Part of a small language model's weights: untied embeddings.
Each number is 200 + 20 x the weight over its row's rms, rounded and kept within 0 to 999. Layers, rows and columns count from 0. The size before them is the row's rms in percent of the matrix's.

# gate: layer 11 MLP gate, 320x128, rms 0.0633, rows 125-155, columns 0-31
# up: layer 11 MLP up, 320x128, rms 0.0644, rows 125-155, columns 0-31
# down: layer 11 MLP down (transposed), 320x128, rms 0.0536, rows 125-155, columns 0-31
gate125,100,187,215,206,203,233,188,217,217,213,234,239,244,203,185,212,185,245,196,189,195,168,196,191,171,171,191,216,216,222,186,200,207
up125,106,213,180,194,205,196,196,188,229,191,195,152,200,221,206,229,223,227,195,208,216,207,191,223,169,200,188,205,194,214,237,179,199
down125,099,171,180,205,228,219,248,195,220,219,186,227,204,226,186,214,203,238,202,174,207,186,187,207,188,220,210,233,195,170,256,195,179
gate126,110,198,187,188,212,229,198,234,188,176,232,174,186,170,227,199,177,179,229,213,223,178,193,221,156,215,193,200,232,183,164,146,215
up126,105,225,180,196,230,197,198,191,177,190,197,198,229,194,202,208,197,230,178,222,224,263,207,195,188,182,220,177,170,159,178,201,226
down126,104,182,230,152,172,222,185,168,213,215,204,217,189,199,193,224,216,233,190,204,180,192,195,180,195,206,196,212,204,235,226,185,210
gate127,105,214,204,186,178,195,174,211,216,200,215,235,181,178,225,172,191,208,191,197,206,234,212,197,179,217,214,189,186,175,181,257,218
up127,106,204,205,176,213,221,202,188,210,204,221,204,194,208,224,209,153,243,185,211,202,188,211,197,221,188,183,204,190,138,203,169,182
down127,100,237,168,194,217,186,210,196,189,203,178,192,188,202,204,209,220,191,222,243,209,177,234,227,200,204,212,222,187,217,207,219,222
gate128,094,202,227,209,232,199,218,180,227,211,143,177,233,212,201,194,218,176,218,223,219,212,200,205,229,187,232,189,232,175,190,209,205
up128,090,197,231,225,220,234,181,212,196,206,223,205,180,185,199,211,188,208,208,210,211,198,212,178,218,194,230,255,198,204,199,183,212
down128,102,226,168,193,188,216,186,204,208,187,177,213,195,172,184,177,186,228,208,162,193,206,181,215,212,184,208,187,209,220,194,197,181
gate129,107,205,202,225,195,184,204,184,211,188,214,187,218,198,246,224,216,187,211,205,201,209,216,194,190,205,214,229,229,174,194,206,201
up129,110,199,184,150,201,224,188,160,190,211,170,233,188,171,178,219,216,225,213,177,193,179,176,193,214,213,195,201,207,218,210,164,205
down129,119,203,215,206,221,224,228,216,182,181,201,183,229,191,215,226,198,183,200,221,191,187,211,194,195,200,220,173,203,235,190,239,189
gate130,091,210,186,226,183,212,231,196,205,216,211,218,222,205,177,226,212,192,170,149,219,159,184,189,203,236,184,193,142,200,242,180,185
up130,097,172,220,225,204,196,172,184,186,242,200,184,194,206,193,214,194,219,194,191,201,231,156,244,197,226,196,196,210,181,208,174,196
down130,091,172,189,226,207,221,184,231,195,191,144,188,215,178,191,174,202,184,198,189,232,216,190,173,214,196,181,166,197,214,195,214,174
gate131,090,193,193,213,203,172,238,191,203,187,198,181,184,246,232,201,194,186,201,198,187,189,201,218,194,175,188,180,232,142,214,189,229
up131,090,209,225,221,178,191,206,198,164,169,218,204,208,185,213,198,212,244,208,222,195,186,200,226,205,211,168,215,174,192,221,185,190
down131,093,214,202,226,197,204,218,220,194,222,176,196,234,205,185,218,211,183,174,173,187,200,200,189,226,215,199,164,205,185,210,203,192
gate132,101,175,222,212,230,181,192,199,213,184,192,228,199,211,213,201,191,208,207,217,212,208,185,215,219,217,186,173,163,224,201,193,222
up132,105,211,210,177,200,206,210,187,217,212,225,187,179,241,201,191,204,238,226,186,204,189,211,198,198,215,202,218,213,182,172,185,183
down132,102,149,212,167,210,177,181,208,167,205,206,218,198,195,193,224,193,173,174,203,196,218,242,191,222,210,159,218,191,241,190,202,166
gate133,090,211,191,227,188,233,210,200,190,176,224,190,189,195,188,224,203,188,235,189,193,192,167,178,174,181,216,208,207,217,192,207,205
up133,093,183,194,206,246,229,203,220,190,204,201,196,178,216,220,211,210,241,191,190,205,208,175,160,165,187,147,214,188,175,139,218,207
down133,100,215,248,205,227,193,225,188,191,203,160,224,195,210,189,194,199,195,214,179,246,151,188,188,221,182,220,198,199,137,194,222,195
gate134,094,230,239,225,184,195,215,172,223,189,207,186,203,202,233,221,216,202,187,203,175,182,210,204,214,205,209,219,215,233,227,163,199
up134,100,176,175,157,199,216,209,191,206,216,200,218,217,164,190,172,219,207,155,183,221,266,224,189,193,222,203,162,194,190,190,194,217
down134,107,223,208,189,233,224,213,222,222,209,223,210,182,211,197,202,220,194,188,227,199,187,224,209,200,216,191,195,191,154,222,229,175
gate135,082,195,208,233,165,192,201,188,160,187,206,158,212,206,217,244,189,210,204,198,217,224,163,190,224,220,199,184,208,210,197,174,183
up135,082,200,206,194,194,202,190,194,150,185,194,189,209,169,248,232,158,198,178,195,210,248,188,218,183,207,184,198,193,202,202,195,199
down135,092,222,186,206,195,184,198,204,233,206,210,165,166,188,197,190,203,215,173,200,226,178,193,176,197,249,212,200,194,201,163,184,211
gate136,099,186,197,209,227,200,214,167,198,220,183,211,183,179,211,216,184,204,232,208,201,240,215,215,219,239,211,202,208,238,218,190,183
up136,095,206,148,195,256,201,187,168,205,192,194,220,194,212,234,185,244,194,210,180,210,195,219,212,227,204,208,188,215,245,217,237,204
down136,097,205,206,206,170,216,216,193,214,199,158,202,219,193,203,193,207,230,178,233,194,202,157,175,177,169,244,212,148,231,177,203,179
gate137,099,187,168,220,261,194,226,196,230,192,189,171,182,175,188,210,209,193,195,198,215,181,192,194,207,216,193,213,188,193,192,194,204
up137,103,221,231,234,195,198,194,195,211,184,221,199,225,184,208,227,216,198,195,205,174,227,173,193,190,185,242,170,221,229,182,174,220
down137,097,215,177,195,216,197,197,215,199,182,235,219,233,205,190,208,207,175,214,165,190,193,180,188,214,193,213,179,171,212,229,213,192
gate138,108,184,182,177,218,186,189,214,204,205,211,159,226,173,223,193,194,226,196,200,220,247,205,202,194,220,183,201,212,203,211,179,181
up138,112,191,201,213,231,199,173,217,188,187,192,178,204,193,195,200,190,175,213,179,195,193,233,189,214,192,198,195,200,185,174,213,218
down138,106,189,199,195,181,173,205,204,180,226,199,179,227,212,222,224,181,179,180,214,176,183,184,184,219,214,211,154,183,203,205,235,176
gate139,088,213,206,169,186,197,199,213,194,186,167,192,209,207,204,186,189,195,222,163,226,202,215,206,215,204,228,196,215,191,215,212,186
up139,091,200,213,208,194,187,163,201,182,204,178,160,183,202,178,180,212,223,182,197,175,200,190,190,172,232,219,201,199,168,207,203,240
down139,091,202,164,208,203,187,183,161,207,162,219,189,187,195,209,189,212,224,221,231,197,205,224,189,242,208,177,190,196,182,234,206,228
gate140,104,185,221,209,188,180,170,194,197,163,229,227,206,201,201,166,207,187,178,217,197,202,201,179,206,194,200,209,248,223,198,215,210
up140,109,196,229,186,222,217,191,201,203,193,207,164,218,212,196,192,208,209,197,182,179,197,205,189,186,210,203,194,176,189,171,201,193
down140,108,191,215,209,175,169,206,216,199,218,163,213,170,205,225,205,208,188,182,206,193,242,202,185,239,218,199,198,178,214,185,189,199
gate141,080,205,213,193,191,176,182,215,196,210,191,214,163,204,183,190,179,232,201,187,200,177,177,200,178,182,210,191,225,173,171,209,188
up141,081,211,219,195,214,164,240,223,214,189,158,221,196,205,200,222,217,206,211,229,199,199,207,178,212,210,188,180,194,204,216,170,216
down141,088,231,217,221,212,215,205,192,233,213,187,210,166,213,205,211,190,210,152,213,185,181,216,192,187,187,191,206,206,209,225,201,210
gate142,111,195,176,178,210,172,205,202,194,236,220,188,233,200,215,186,195,208,216,228,192,222,197,232,213,200,198,188,183,228,206,211,218
up142,111,211,234,198,203,177,216,189,194,196,200,204,237,183,205,202,208,223,210,227,222,211,186,196,218,185,180,193,249,170,211,206,205
down142,103,170,220,186,168,190,210,189,210,203,184,198,201,219,193,209,180,203,217,183,217,200,203,191,194,197,195,199,177,217,200,185,207
gate143,117,191,160,198,179,181,214,208,216,174,163,196,185,192,209,212,189,175,155,232,211,161,174,223,234,206,222,182,221,241,209,206,211
up143,127,178,160,205,215,194,188,222,177,180,189,217,175,201,226,142,204,197,161,204,211,193,210,164,200,174,168,174,201,216,199,225,239
down143,132,198,185,192,214,202,228,202,221,193,213,180,193,196,195,219,202,174,211,212,219,196,225,202,205,186,163,195,212,225,184,215,177
gate144,108,225,198,209,182,204,180,183,190,170,187,156,195,181,203,190,171,210,197,184,176,211,243,228,212,198,204,232,200,198,196,233,201
up144,102,202,177,213,198,181,177,216,218,206,223,141,209,193,197,176,221,204,190,217,218,177,201,190,220,202,198,220,215,239,200,224,194
down144,116,180,202,215,211,218,207,215,213,215,233,252,231,175,196,184,201,205,212,177,199,182,167,203,202,178,192,180,189,174,206,180,224
gate145,069,188,228,231,210,199,227,229,186,225,215,194,221,196,224,209,213,192,200,243,172,201,191,181,188,219,171,188,171,210,233,185,174
up145,072,161,208,200,179,184,217,210,197,221,168,160,191,182,209,169,243,220,179,219,201,195,181,203,215,160,182,207,166,190,216,171,176
down145,069,209,203,189,190,212,193,181,168,164,208,201,173,209,176,217,179,208,171,197,184,185,230,207,222,218,172,192,222,260,221,205,224
gate146,100,202,176,199,168,183,199,199,219,220,181,200,207,212,190,190,206,195,189,187,189,215,174,209,203,186,209,235,243,220,188,187,219
up146,098,200,201,199,197,181,195,181,180,193,198,182,209,204,191,169,228,212,181,233,207,233,228,216,214,180,174,200,242,169,204,227,176
down146,105,209,209,145,206,195,233,212,220,184,197,191,194,177,221,225,204,204,210,234,201,188,180,191,177,216,163,199,230,189,174,205,212
gate147,100,190,169,216,197,189,195,259,211,226,197,181,215,186,201,185,193,195,222,188,189,196,210,186,201,231,232,206,202,204,173,195,175
up147,103,210,196,212,210,177,205,194,204,196,234,197,178,184,195,176,216,184,175,184,197,198,178,188,171,214,226,222,226,193,171,210,223
down147,098,229,195,200,197,225,214,197,201,180,155,205,190,201,193,228,175,188,181,214,228,234,212,194,189,220,198,166,199,198,200,189,191
gate148,098,164,223,182,195,207,153,176,240,216,173,199,202,211,188,155,199,201,194,191,226,225,218,176,216,193,204,188,209,206,213,172,187
up148,101,186,200,161,211,190,252,204,215,185,209,190,194,214,227,172,214,166,236,192,224,200,189,186,188,174,213,215,191,175,215,170,155
down148,099,222,192,177,222,207,179,213,221,216,187,196,186,185,202,207,196,206,181,213,240,198,219,202,208,202,215,193,168,186,197,187,193
gate149,100,219,172,188,187,215,204,177,235,201,204,214,221,192,169,183,230,206,219,191,238,194,195,206,233,199,181,209,231,198,182,157,175
up149,108,192,215,208,159,164,209,183,221,168,197,199,202,227,211,163,179,217,186,196,208,210,218,202,184,224,165,209,175,175,188,172,186
down149,103,215,176,216,229,225,185,212,223,174,211,202,199,179,183,203,182,205,204,240,202,197,191,198,186,200,221,196,204,197,181,179,154
gate150,099,183,186,197,213,152,199,200,225,162,185,171,211,185,220,174,199,211,210,196,212,216,202,199,178,211,170,208,224,169,198,175,221
up150,096,205,191,211,175,159,182,183,205,230,205,221,199,184,190,197,165,167,193,171,203,196,169,222,175,209,192,228,170,189,205,182,200
down150,113,179,210,212,197,227,195,199,205,184,195,178,204,219,205,210,210,187,177,217,189,191,205,192,184,209,221,215,204,170,206,222,208
gate151,103,213,185,210,221,168,180,229,188,174,228,192,205,172,216,182,186,191,173,189,203,169,164,226,175,238,190,213,193,216,203,212,224
up151,106,191,178,187,207,204,213,199,191,198,201,195,217,215,163,190,180,185,223,196,195,200,172,177,189,228,186,225,218,210,156,156,255
down151,118,215,180,196,155,185,190,194,184,199,203,233,181,175,222,175,208,193,181,217,229,206,192,202,193,196,185,192,205,199,206,201,182
gate152,076,209,223,182,222,207,181,206,215,182,261,221,197,185,182,212,204,200,185,187,183,189,199,189,219,217,199,208,173,218,190,185,186
up152,077,164,169,188,178,202,197,213,188,234,219,220,191,237,220,169,178,194,152,196,186,157,208,194,194,167,201,207,182,214,198,201,243
down152,072,220,186,210,203,195,219,143,192,199,174,202,228,205,208,195,195,183,210,198,168,215,176,221,197,228,209,185,191,174,176,207,186
gate153,102,217,209,235,217,200,225,235,184,194,231,161,224,209,198,195,162,199,201,169,215,194,220,185,205,179,205,192,188,225,175,193,198
up153,102,213,216,184,216,176,232,181,180,185,211,181,188,225,202,208,185,224,222,202,229,177,173,195,219,223,194,230,233,210,194,176,220
down153,096,185,180,170,216,195,193,193,236,227,186,185,191,195,178,198,178,205,194,201,198,217,238,188,220,186,181,234,213,185,166,214,202
gate154,113,203,184,231,173,227,219,197,202,201,201,198,195,223,235,204,186,195,220,210,173,209,191,197,203,215,173,186,207,205,199,210,176
up154,123,200,187,226,229,184,198,204,223,188,203,194,199,174,191,214,234,168,191,172,215,203,228,229,197,178,186,205,178,184,233,167,198
down154,116,195,181,201,178,169,197,234,203,210,242,185,169,225,137,192,180,220,212,216,212,218,174,211,192,201,188,200,222,218,210,207,189
gate155,097,181,219,195,196,210,231,162,201,202,192,212,201,195,204,190,222,223,226,191,185,173,217,185,184,220,227,180,202,193,201,223,186
up155,101,190,219,207,210,178,219,237,220,198,190,195,207,208,228,188,224,191,197,200,207,196,218,207,189,199,176,208,191,230,212,202,227
down155,099,212,188,185,202,193,184,219,224,217,203,196,205,180,176,179,197,187,178,190,213,207,178,210,182,196,200,206,207,193,163,189,173